Each number is 50 + 10 x the weight over its row's rms, rounded and kept within 0 to 99. Layers, rows and columns count from 0. The size before them is the row's rms in percent of the matrix's.

# layer 3 attention query, 192x192, rms 0.0917, rows 0-191, columns 128-159
044:39 53 40 55 24 38 56 53 56 45 39 50 39 49 53 60 67 50 53 45 52 60 44 37 54 55 54 54 39 47 58 40
037:42 57 43 50 37 70 58 55 69 48 48 45 34 39 39 41 50 51 64 62 47 60 49 58 40 42 59 68 37 70 38 42
044:55 40 43 59 49 37 62 56 51 40 51 40 43 49 49 61 51 58 46 50 61 43 38 61 49 31 49 47 62 55 70 43
038:50 53 51 33 65 75 58 47 58 58 50 43 70 53 52 40 40 46 55 54 65 47 48 68 42 42 43 46 69 39 51 53
034:36 46 40 49 70 34 60 39 44 64 54 31 65 61 52 56 47 47 47 52 46 42 46 65 53 45 56 40 84 44 55 51
052:48 52 69 55 43 56 36 51 42 61 62 70 66 41 35 54 50 49 59 45 35 48 55 59 57 62 31 44 38 60 49 64
033:50 42 27 54 48 35 49 56 48 49 57 48 51 42 50 49 47 33 60 46 68 64 55 67 48 49 36 30 47 63 50 48
063:54 60 68 53 30 60 41 49 51 46 49 65 44 37 39 61 63 62 63 60 48 52 46 41 50 60 52 75 30 47 41 46
046:52 52 46 46 73 55 61 60 51 45 47 33 55 63 53 39 50 50 49 56 52 45 49 58 46 59 40 47 62 50 53 59
036:47 58 47 41 61 64 62 50 47 61 47 36 53 58 53 42 42 49 43 43 47 54 54 40 48 76 45 44 68 43 41 51
030:51 49 67 66 59 74 60 35 48 48 52 42 50 47 51 58 50 39 38 47 48 66 30 35 48 41 49 55 54 43 43 46
049:63 55 30 42 67 36 58 54 49 53 38 43 60 50 57 54 51 49 54 50 65 54 54 56 34 45 54 41 76 47 56 64
037:58 35 42 49 70 32 58 36 51 42 57 41 49 45 45 51 42 56 39 49 55 53 36 60 52 52 40 52 65 62 44 42
039:61 52 40 56 57 52 57 46 50 40 44 44 50 39 54 46 42 45 40 35 52 45 40 50 56 46 48 63 54 39 57 45
047:55 53 54 53 60 45 45 52 55 61 58 56 60 57 50 42 53 43 56 43 50 41 64 55 51 55 51 32 51 56 52 63
038:61 43 49 44 71 44 69 54 54 44 56 36 47 52 50 30 48 35 42 45 64 58 50 36 44 44 64 30 79 30 53 55
054:45 49 42 61 51 47 51 50 52 41 56 45 26 31 49 43 51 61 37 59 48 52 36 44 52 41 59 72 45 58 48 45
047:50 65 63 40 51 63 31 54 53 70 43 53 74 46 46 42 35 31 67 47 52 50 66 57 65 59 37 41 48 47 53 50
040:59 45 61 54 29 60 45 44 62 33 47 67 47 39 31 57 60 61 50 50 40 48 49 34 55 43 63 52 18 48 42 41
036:44 48 64 63 35 71 43 65 54 62 58 58 40 50 58 50 46 59 63 49 28 46 67 45 46 67 50 60 23 35 39 50
036:48 55 41 59 38 48 45 58 38 40 40 46 32 43 51 59 44 39 43 50 55 66 32 46 44 46 52 51 53 40 73 63
035:45 46 51 60 50 69 45 28 43 40 52 38 49 34 44 47 57 53 46 46 47 55 29 45 55 34 65 57 61 33 52 37
035:47 55 39 35 56 34 53 29 39 55 48 51 42 63 43 55 36 52 38 33 58 50 44 60 42 53 35 25 62 44 52 59
048:44 54 62 41 45 67 48 50 50 57 52 53 61 50 44 56 40 52 64 53 40 56 75 55 49 54 39 52 44 58 38 57
035:39 41 43 42 40 34 40 50 48 44 42 68 47 60 66 63 64 49 54 42 56 40 44 42 54 64 31 46 32 42 65 47
036:65 57 27 41 57 51 37 61 48 61 41 45 41 61 58 52 35 43 43 45 60 44 41 44 44 45 46 44 79 45 62 51
034:41 55 66 46 58 45 57 44 52 58 24 53 45 61 58 52 50 49 42 51 51 52 63 61 37 57 28 40 61 39 36 62
036:58 62 39 44 27 47 40 46 50 52 37 63 57 38 51 58 50 52 62 42 52 63 45 36 53 69 59 48 34 49 61 47
035:37 33 59 59 61 33 43 55 46 50 54 50 24 43 27 52 42 65 39 59 52 40 46 54 42 40 54 53 49 35 49 51
035:63 48 56 48 43 59 53 53 44 59 51 53 74 43 56 50 40 64 62 47 50 65 56 55 38 68 43 42 57 59 44 64
058:59 49 37 48 71 56 69 53 53 42 35 29 47 52 60 45 53 32 42 49 60 47 38 54 45 45 54 45 74 62 56 39
045:46 33 45 59 41 39 32 46 41 47 64 59 46 40 34 52 58 67 50 44 45 51 44 42 49 43 64 47 26 60 47 53
111:55 54 43 51 51 47 42 31 51 38 50 56 37 32 62 53 65 70 41 58 41 55 38 49 57 50 62 64 41 32 65 38
102:33 48 47 53 38 48 64 41 54 55 33 33 60 47 46 62 47 53 52 56 59 55 31 30 47 48 46 65 29 52 37 53
136:66 63 67 39 50 66 56 56 67 53 44 52 59 62 54 47 36 37 59 52 52 47 63 42 47 51 48 45 46 46 45 58
092:46 41 58 55 50 53 64 51 55 61 39 45 51 68 48 50 59 31 45 50 67 47 41 57 53 49 42 47 65 54 66 52
102:59 63 39 35 51 52 51 64 51 49 39 43 41 46 53 54 59 48 46 48 57 48 50 53 45 54 41 37 62 34 55 55
096:62 36 56 53 47 59 43 48 60 62 32 27 62 44 44 36 46 38 56 67 61 45 56 28 61 35 72 49 58 47 61 65
117:44 47 62 72 33 58 38 60 60 40 54 66 56 38 53 61 61 51 72 64 45 42 43 45 49 60 45 51 26 44 57 54
103:61 46 51 66 40 63 55 54 62 38 36 65 23 48 44 42 63 48 39 42 46 60 42 48 43 42 53 51 53 53 48 45
116:51 58 53 49 47 53 44 48 52 53 73 61 51 59 34 34 48 54 63 43 33 55 54 41 54 50 38 37 31 64 51 53
112:57 25 36 43 55 44 65 53 41 45 48 44 56 49 38 44 46 51 29 50 67 40 50 56 43 45 29 36 60 64 58 48
115:43 53 55 57 59 61 47 50 41 57 34 52 56 67 49 45 49 27 53 68 67 55 60 49 51 51 53 41 59 43 51 37
112:58 37 57 56 51 34 38 49 37 37 54 47 33 39 39 44 59 58 38 57 53 56 39 55 39 45 70 52 42 41 60 45
091:28 41 51 46 47 63 44 42 48 38 59 59 56 73 48 63 49 42 48 61 47 59 47 37 63 72 51 71 45 39 31 57
098:44 66 39 54 63 47 78 61 34 52 43 43 30 48 50 43 41 39 46 47 55 43 55 50 49 49 47 57 46 60 38 65
128:38 46 45 58 25 61 48 49 51 44 37 60 56 48 49 55 63 34 75 51 43 60 47 46 47 56 55 58 31 49 53 37
119:52 50 61 50 60 44 66 52 66 61 62 52 59 57 64 40 37 54 48 39 50 44 52 48 49 45 44 43 64 37 47 69
092:41 72 65 37 50 53 44 56 69 41 50 63 30 37 55 48 54 64 48 56 54 51 60 60 67 33 40 66 47 78 52 61
091:44 55 55 51 41 61 55 39 37 47 45 68 55 38 52 58 61 48 32 50 53 35 41 49 57 56 62 52 54 25 55 64
111:35 58 71 54 27 48 55 55 41 59 38 54 37 45 45 54 54 59 46 42 48 48 57 43 50 61 53 56 17 49 42 41
096:41 45 53 63 51 45 62 77 44 48 49 51 52 46 50 53 40 52 50 59 45 78 45 39 26 48 60 54 28 24 38 56
109:70 32 40 40 62 53 43 73 34 38 42 59 59 52 55 53 60 55 52 50 62 61 34 44 61 45 51 50 54 47 58 38
095:26 42 52 52 53 68 41 44 68 39 47 44 46 51 58 49 56 62 62 49 72 64 51 52 50 48 47 61 43 62 39 53
106:43 57 48 55 43 47 39 51 38 47 48 75 38 37 42 55 46 39 49 64 38 39 39 48 67 69 47 63 40 62 36 42
109:52 47 56 42 49 75 42 52 43 65 55 54 67 62 64 35 44 36 52 60 40 53 58 61 43 68 44 54 42 32 45 64
094:56 81 57 52 57 56 47 46 49 48 42 48 40 54 41 37 42 66 56 46 52 64 49 58 45 51 44 45 45 58 38 39
130:52 62 68 44 37 79 55 57 51 60 63 50 62 54 54 46 57 41 70 45 41 38 44 49 67 56 46 59 30 47 36 49
101:50 50 50 41 46 48 58 50 49 42 51 35 51 40 55 48 62 48 51 37 54 51 45 46 68 40 54 40 83 44 56 48
103:57 51 40 45 52 56 55 33 47 26 49 28 49 49 30 60 51 39 32 39 59 58 43 42 45 45 55 65 42 55 66 42
100:53 38 49 60 43 40 44 51 54 62 60 54 36 41 42 57 46 52 49 55 42 26 52 54 51 50 37 53 47 65 72 56
107:57 59 64 45 52 33 57 51 30 61 59 51 61 57 56 53 35 53 33 28 56 57 52 61 62 49 32 42 69 64 46 57
107:55 55 43 38 69 44 66 59 64 50 62 39 52 59 56 41 49 59 35 61 50 44 48 45 47 62 57 55 62 57 65 67
111:43 42 46 43 27 51 48 71 48 39 50 54 45 41 47 46 47 41 57 41 43 51 47 50 46 59 58 50 46 41 46 49
092:39 45 66 52 37 64 43 56 73 45 34 51 38 29 58 45 64 68 63 50 48 48 53 41 60 52 64 79 30 56 47 54
098:61 44 47 53 65 57 48 43 53 58 48 27 49 45 59 50 49 57 45 47 37 48 58 56 61 36 44 59 62 75 34 49
098:52 41 39 60 52 30 61 47 53 51 60 60 64 53 69 53 51 63 53 50 54 64 49 25 39 40 58 49 42 49 47 47
085:40 56 60 63 44 47 39 45 53 48 55 52 44 38 40 58 48 35 56 53 46 43 50 51 59 53 47 60 40 41 51 41
091:56 49 41 60 43 50 37 56 46 36 42 60 43 26 72 46 42 36 63 51 52 41 43 48 35 41 46 40 39 44 47 44
088:42 37 51 29 49 75 43 41 56 42 53 66 42 53 37 38 41 53 62 63 55 55 46 51 53 51 69 29 48 41 68 57
105:48 59 48 44 69 40 51 46 40 49 66 61 48 46 53 77 54 51 53 55 50 55 60 53 54 57 39 38 40 67 57 37
083:52 57 52 57 49 57 51 51 77 41 57 36 50 71 36 28 46 56 40 54 43 52 40 44 53 66 68 46 55 46 55 57
092:37 55 55 48 38 40 49 41 46 66 38 38 45 54 59 52 48 51 37 39 62 64 42 51 47 60 54 41 53 53 35 35
099:27 38 43 55 55 53 44 52 70 51 59 56 65 68 54 36 36 50 55 60 51 36 47 56 50 42 50 50 47 47 60 55
091:48 48 38 41 53 38 43 52 47 44 54 52 54 48 41 49 60 66 44 47 54 42 49 59 56 43 44 53 56 55 40 53
089:57 47 59 49 72 65 49 53 49 36 41 37 43 54 57 62 54 54 36 57 42 61 56 61 59 55 77 22 60 42 70 43
089:25 49 54 40 44 73 45 53 49 44 75 55 54 50 35 35 35 60 48 47 59 60 34 48 50 46 42 67 41 41 38 50
096:45 52 30 44 50 50 41 55 51 47 42 60 51 42 33 53 55 62 51 70 49 48 51 54 43 67 59 53 46 51 56 44
089:47 51 65 50 44 53 30 40 63 32 18 35 42 44 46 47 65 67 51 73 29 46 58 50 58 56 58 52 46 49 56 45
104:50 50 55 32 51 79 41 36 54 45 46 57 44 40 45 39 62 43 28 38 37 34 45 53 61 57 49 50 56 43 56 57
104:55 53 60 39 42 75 31 41 55 42 40 44 45 43 54 47 62 49 55 42 52 43 50 52 51 60 57 67 41 56 39 47
093:46 54 63 57 41 84 48 42 48 43 51 40 47 38 52 54 47 50 52 33 66 50 49 51 66 69 72 69 49 67 52 54
095:51 45 61 67 53 46 40 42 39 52 48 50 64 59 68 67 24 70 65 68 49 55 54 50 52 48 53 37 49 66 36 47
090:65 53 63 25 47 68 47 71 41 56 42 66 58 55 41 55 44 31 47 53 39 50 43 70 46 52 46 67 67 42 51 52
094:52 50 60 59 44 65 38 61 70 35 46 51 71 42 59 58 56 60 50 62 67 52 42 47 66 48 61 62 46 54 52 48
087:53 40 49 49 46 45 55 54 52 55 43 70 35 56 53 50 61 61 50 44 59 64 56 68 46 23 53 28 61 67 46 47
087:62 68 58 49 48 45 47 57 49 60 31 66 39 67 38 48 54 38 48 63 54 39 63 50 42 37 37 54 47 36 44 36
092:47 61 45 47 63 70 31 43 60 46 40 53 42 52 50 46 54 53 35 49 64 39 57 50 40 49 60 38 59 67 29 37
098:31 38 49 36 63 55 54 58 60 48 37 45 53 41 54 46 56 27 46 53 41 46 53 45 56 78 70 66 56 39 57 53
093:60 46 56 58 48 50 59 39 59 42 50 24 75 47 35 32 47 41 44 57 57 43 46 74 40 52 56 59 48 32 64 54
103:50 30 45 31 49 30 55 60 58 40 40 38 66 57 44 66 58 47 33 72 45 42 62 26 54 41 63 41 59 40 76 45
086:53 65 72 37 43 73 35 35 56 46 38 40 60 54 52 45 44 50 67 51 53 39 38 44 42 58 46 51 50 54 31 44
094:46 43 56 38 59 52 43 54 48 66 57 43 48 29 64 50 44 44 53 39 52 49 45 47 41 55 56 42 54 49 55 61
104:65 45 47 67 58 39 58 53 55 61 55 74 34 51 47 61 37 46 51 44 37 67 52 62 41 41 42 11 46 55 48 51
102:44 58 56 59 52 56 56 60 50 71 39 68 71 54 35 52 59 56 47 54 40 37 53 47 51 54 50 47 47 58 44 44
090:50 48 46 46 47 56 45 52 45 35 42 39 38 44 43 34 56 54 44 38 54 49 49 64 48 52 55 69 59 44 33 53
087:51 44 35 53 45 47 64 49 66 40 49 34 63 37 51 63 44 48 41 53 50 49 39 45 51 47 40 59 43 59 64 49
093:50 46 56 57 61 52 52 57 57 62 54 37 73 65 40 47 44 45 41 55 64 46 52 43 47 58 41 28 61 46 52 48
116:35 60 59 56 29 64 46 57 58 50 53 66 52 47 55 55 59 46 66 55 35 50 61 47 47 53 55 42 42 47 41 53
071:53 31 49 42 33 55 39 58 47 52 54 64 65 55 55 56 56 50 49 38 58 61 44 51 50 54 49 54 53 48 36 55
081:40 48 40 27 37 56 40 59 31 38 38 39 45 58 53 58 48 68 58 49 51 54 49 44 59 68 43 47 43 46 28 51
083:45 47 43 57 21 55 42 50 28 50 57 66 42 62 43 47 54 53 40 36 62 56 65 46 59 46 52 46 40 64 55 26
084:47 38 43 59 24 52 46 50 53 56 52 56 54 35 68 52 73 50 63 54 52 51 41 39 35 55 56 62 41 45 58 50
102:46 44 40 60 66 35 62 48 51 44 54 48 46 39 63 47 45 56 48 52 53 53 58 62 56 43 50 59 62 48 60 49
085:40 57 64 51 48 54 51 43 58 58 59 51 52 50 40 65 53 44 55 59 30 56 55 36 45 59 33 54 28 41 35 54
089:47 43 49 64 53 49 44 36 59 28 54 37 35 50 55 47 51 55 40 44 55 53 44 54 57 54 77 32 50 70 58 40
079:69 60 46 52 52 42 62 44 57 53 59 47 37 56 60 37 43 60 26 37 55 46 39 45 52 31 43 60 63 61 37 51
090:36 47 39 56 64 36 50 41 50 54 51 44 63 67 61 40 45 26 52 65 53 48 56 49 54 70 61 50 56 54 45 58
079:39 43 52 67 46 37 53 43 49 63 41 41 48 60 49 46 52 55 50 56 49 51 70 56 45 67 45 41 52 59 58 39
082:46 61 64 55 53 58 46 54 51 52 51 45 61 31 65 45 56 47 62 51 45 59 47 58 51 47 43 68 37 58 49 60
081:42 74 51 53 46 46 50 66 69 42 61 44 44 40 32 53 52 49 50 38 52 49 44 43 74 58 47 48 50 37 41 43
085:39 48 38 54 48 38 57 57 47 43 48 46 34 37 44 61 66 69 43 58 46 54 46 47 37 42 60 42 56 63 49 37
074:45 66 38 53 64 43 54 61 78 46 45 42 45 80 50 55 55 53 36 60 50 57 49 53 46 50 49 40 38 32 48 58
069:40 52 43 61 47 43 52 46 47 52 44 54 39 58 34 64 43 49 41 28 59 58 65 59 48 47 49 30 60 40 47 57
086:54 39 62 48 49 42 52 49 59 32 61 48 32 64 54 57 57 64 31 38 44 48 42 50 47 56 56 50 32 65 50 35
092:48 47 54 57 43 52 39 52 53 48 36 58 53 43 43 46 50 55 63 79 50 48 44 44 71 60 64 55 50 75 57 62
095:45 62 67 58 49 71 53 47 50 65 32 56 54 62 56 42 36 41 63 59 52 58 48 46 46 52 47 44 58 36 60 50
095:55 63 61 42 50 64 55 56 59 51 60 51 61 60 70 30 42 46 62 39 52 46 63 40 45 47 32 34 66 66 49 70
080:45 55 57 57 43 56 45 43 45 65 45 62 51 53 57 72 32 50 56 73 47 64 51 37 55 51 50 48 41 45 45 47
084:54 60 37 48 60 50 47 46 51 40 57 45 46 51 43 42 47 54 39 49 45 57 52 50 52 30 44 51 61 47 60 54
086:65 37 40 44 80 50 45 64 60 69 43 42 64 49 58 50 38 50 63 55 46 45 47 53 49 39 65 50 56 46 48 59
087:58 29 40 47 76 44 48 42 44 27 44 37 36 43 47 64 57 52 42 44 64 36 54 51 62 41 59 44 67 58 55 46
089:54 29 54 61 44 28 53 43 63 22 50 56 31 41 55 54 65 59 45 47 55 60 34 53 37 61 38 64 46 40 60 42
087:48 52 64 65 42 58 60 48 48 52 52 59 45 58 41 45 50 50 67 35 44 56 57 58 45 48 34 57 41 54 40 35
085:43 47 35 59 52 43 67 70 30 51 46 53 57 49 39 38 44 42 49 53 56 49 63 47 45 70 63 53 51 53 49 43
078:53 51 59 59 50 47 59 32 62 67 57 46 71 56 66 54 46 46 43 39 55 69 59 47 52 51 48 38 49 61 51 72
098:43 66 54 59 44 38 53 45 44 36 44 45 42 40 42 60 50 60 51 41 54 53 45 44 32 33 61 67 40 48 56 56
083:54 45 30 54 53 56 52 61 41 45 57 51 35 64 64 37 38 60 56 28 73 48 55 62 56 54 44 50 68 59 57 65
125:50 43 35 44 44 36 66 45 53 39 67 50 54 66 46 45 46 36 40 47 59 46 47 43 53 50 54 34 58 48 66 60
126:52 49 47 39 56 40 58 53 52 50 67 53 54 36 40 61 45 34 46 57 41 35 51 40 54 39 46 43 54 43 69 47
111:43 39 58 52 44 30 55 46 48 50 54 63 62 33 45 47 49 41 66 49 43 41 38 65 58 63 43 33 56 31 60 53
134:62 42 49 60 78 43 60 46 51 49 51 47 48 66 46 39 47 48 44 47 45 39 62 62 46 47 44 51 60 47 58 62
113:45 48 55 51 32 79 49 59 61 54 60 60 58 61 45 48 50 50 58 49 41 57 24 50 45 49 53 67 33 48 44 55
129:41 57 42 51 45 44 55 63 46 27 42 34 27 52 43 46 70 73 47 44 52 44 42 50 30 57 62 72 39 63 44 45
109:46 52 49 54 46 68 50 42 49 61 43 52 75 42 49 38 33 45 38 56 57 63 50 64 48 74 53 66 44 37 50 51
121:63 49 53 40 42 50 51 57 45 49 41 68 45 48 48 57 56 44 66 57 46 65 59 52 42 61 47 50 44 54 61 37
122:38 43 60 57 61 65 46 53 51 53 37 47 39 43 44 58 57 62 48 43 48 59 28 42 47 52 54 44 28 54 37 35
133:46 48 61 64 39 61 38 51 59 49 47 59 49 41 51 44 50 49 58 52 39 53 55 50 63 49 65 65 34 43 44 56
127:61 40 52 64 39 36 53 40 43 46 38 67 32 39 54 65 67 39 49 42 59 43 36 41 46 62 60 58 42 57 53 55
133:56 40 45 58 58 40 58 32 54 50 40 40 60 59 51 46 35 56 36 28 48 61 45 61 46 53 58 42 58 63 61 35
120:66 44 28 47 63 53 54 62 50 53 35 49 42 57 37 53 64 52 37 57 59 55 35 61 48 53 50 58 66 51 38 50
126:34 56 69 61 52 60 57 62 37 73 40 51 54 52 57 49 59 42 64 50 51 53 48 51 36 59 62 41 38 29 56 56
115:62 64 47 62 39 56 52 52 50 57 47 54 66 62 68 50 44 48 54 50 55 42 51 35 46 44 37 54 52 55 45 42
115:49 46 52 45 50 42 64 77 50 65 46 58 42 59 65 45 47 44 66 47 41 57 51 54 41 35 47 37 54 58 50 54
128:54 30 43 57 37 45 45 50 48 32 59 46 22 41 51 53 59 64 34 58 43 63 49 53 48 40 54 52 50 50 75 59
117:65 47 34 43 67 27 53 56 48 48 42 49 60 39 49 38 54 51 54 56 58 42 56 43 62 52 57 62 62 53 34 41
125:47 44 57 48 42 53 46 38 65 55 58 54 65 46 49 41 46 34 49 66 73 56 66 49 61 47 67 47 68 51 54 69
117:60 71 69 58 42 71 46 55 55 56 53 57 60 56 53 53 45 41 42 47 44 50 48 45 45 63 36 55 61 41 55 42
115:60 59 37 32 50 45 54 49 49 54 53 54 47 56 59 39 30 44 38 52 45 39 57 45 44 45 38 40 69 51 24 69
131:53 65 68 32 32 55 38 37 47 59 44 70 45 63 56 58 43 64 60 45 55 55 53 46 44 44 48 47 38 37 32 52
119:43 52 63 42 39 61 69 70 42 54 59 43 65 37 45 36 57 53 50 49 52 36 50 44 47 40 43 42 69 57 47 62
118:75 52 41 45 38 54 52 56 58 49 69 57 32 53 45 62 43 50 60 50 43 35 32 51 53 41 37 62 26 61 43 57
115:61 54 35 36 60 42 62 56 61 58 48 52 59 55 57 54 55 58 52 52 44 57 43 64 46 26 42 44 48 47 53 34
111:47 61 44 45 52 60 57 26 59 39 59 43 51 43 62 41 57 48 36 48 46 45 55 49 42 52 42 36 61 66 37 39
123:52 41 61 41 53 41 72 58 37 48 43 29 49 38 40 58 51 46 29 64 63 40 47 55 38 43 44 48 50 65 46 49
122:51 57 44 31 51 52 63 36 63 57 48 59 44 52 53 42 45 29 58 43 34 64 67 57 54 59 51 41 50 52 38 55
111:58 58 59 30 53 46 38 59 60 55 40 60 51 42 41 49 54 58 56 56 53 40 43 64 36 63 54 37 30 63 35 62
128:54 50 47 63 39 51 63 49 49 40 57 79 34 48 37 46 60 58 36 53 41 56 37 46 48 54 41 55 49 51 37 53
115:48 30 48 52 46 53 40 48 52 56 49 65 59 64 45 35 42 40 83 52 47 54 53 47 38 47 52 50 25 57 51 44
136:51 43 63 46 51 64 44 54 51 51 53 50 72 47 49 45 43 42 63 40 31 56 51 40 43 52 45 46 30 48 43 52
120:50 45 61 57 42 55 66 32 49 49 61 56 62 57 40 54 37 42 53 68 53 35 47 33 72 63 43 53 47 44 42 53
122:48 45 58 63 42 48 44 50 41 43 51 51 47 77 55 46 35 26 63 48 47 45 58 30 34 62 64 46 28 38 58 44
113:51 50 51 54 28 35 51 55 38 37 48 44 51 42 45 43 62 72 57 45 33 40 51 30 72 48 65 54 48 54 50 45
130:57 48 64 49 46 47 48 60 47 50 55 44 45 49 64 50 45 53 61 38 44 41 43 37 39 40 56 63 39 46 56 68
121:47 58 57 61 67 59 41 47 59 46 50 39 65 52 49 59 43 28 61 60 60 35 41 38 42 59 43 50 36 53 51 38
128:50 67 39 33 53 41 45 56 40 47 56 42 46 49 45 41 53 47 27 33 62 56 45 36 55 38 51 51 55 71 36 69
122:38 58 41 40 45 29 62 57 66 47 44 50 45 56 55 51 45 50 58 63 66 42 47 29 52 51 50 48 51 39 69 58
112:37 57 40 50 48 52 61 48 65 55 54 42 75 48 57 50 41 51 48 53 69 50 60 36 67 46 56 50 50 58 41 37
127:52 59 60 59 55 49 34 58 60 47 53 61 48 40 56 70 60 46 33 54 56 63 46 48 56 50 43 56 62 58 48 60
120:37 33 32 66 49 62 48 56 52 48 49 42 43 56 55 38 63 49 62 40 61 59 49 34 32 38 49 47 46 50 45 61
106:56 54 49 58 60 56 63 55 50 57 55 49 47 28 47 63 42 51 46 59 54 26 37 51 66 46 59 44 41 51 59 41
126:44 54 59 59 48 41 46 51 45 51 60 57 52 45 65 61 50 59 69 45 55 68 60 51 35 32 51 50 38 65 55 65
124:47 58 56 54 38 67 47 49 34 50 50 55 58 47 48 65 46 54 66 54 55 41 50 53 49 39 38 56 42 53 52 39
119:46 58 46 55 57 53 59 51 37 54 45 39 54 52 51 51 54 48 54 33 46 48 35 51 46 53 60 46 37 51 62 35
120:40 45 46 69 41 36 53 43 40 73 48 36 37 30 44 53 47 40 50 39 52 55 48 59 57 68 52 28 54 49 41 29
140:64 64 30 61 53 36 47 63 30 47 57 63 46 42 53 37 49 49 35 44 42 42 43 47 49 52 51 62 55 62 35 48
129:55 59 45 69 44 44 52 46 39 66 44 60 42 51 46 67 42 59 56 43 47 48 58 36 32 53 34 55 49 57 28 53
132:51 52 75 61 70 53 47 73 42 46 55 59 53 51 48 67 56 57 54 58 36 42 55 40 53 47 29 68 53 56 52 29
137:48 51 49 55 68 45 48 58 50 63 42 52 42 56 43 59 35 64 56 36 47 42 38 70 42 39 39 34 53 60 33 37
135:43 53 47 39 48 60 37 44 42 47 36 57 52 37 52 37 64 51 64 49 55 34 66 46 62 48 62 57 55 42 54 51
138:36 54 65 52 54 57 48 36 53 30 50 34 46 46 35 37 39 52 64 48 47 69 55 65 44 42 53 49 41 59 47 56
117:51 48 62 52 47 58 44 56 60 52 63 50 35 47 58 51 49 34 54 23 53 78 42 48 49 62 38 56 44 58 40 52
128:58 57 55 48 37 48 50 43 48 46 58 49 42 48 57 70 48 34 52 51 50 49 55 51 59 67 56 51 29 57 54 54
121:63 54 51 50 40 55 45 39 60 41 54 46 37 45 39 47 57 49 52 53 54 52 62 50 61 51 44 42 53 61 38 55
127:52 53 59 40 39 55 51 53 32 54 60 41 54 46 60 58 55 48 59 55 46 62 43 47 50 52 75 54 55 65 46 55
140:39 47 48 53 54 42 59 39 57 50 38 43 49 53 43 35 46 49 47 55 58 54 65 54 47 56 61 34 70 32 49 48
114:49 71 56 41 62 60 35 51 53 42 42 42 41 57 44 59 64 57 48 44 56 38 30 53 66 59 59 56 47 52 73 19
122:38 65 49 63 45 53 31 60 56 57 60 61 45 40 65 49 43 56 58 54 33 51 42 61 71 47 51 46 30 50 31 56
124:45 40 61 42 47 47 49 49 53 47 54 39 41 43 63 62 45 59 52 55 65 58 59 44 57 36 39 64 57 62 65 56
134:36 49 48 44 49 57 59 58 44 57 50 61 58 62 47 47 49 56 59 50 59 20 50 44 48 37 53 54 53 60 29 47
112:36 50 58 42 62 57 37 63 75 50 47 33 59 42 58 35 40 37 42 44 46 47 38 59 56 53 60 42 48 61 55 41
130:51 50 54 57 53 46 57 47 49 58 47 51 61 45 34 61 57 23 52 53 56 48 54 38 48 50 20 59 49 32 71 39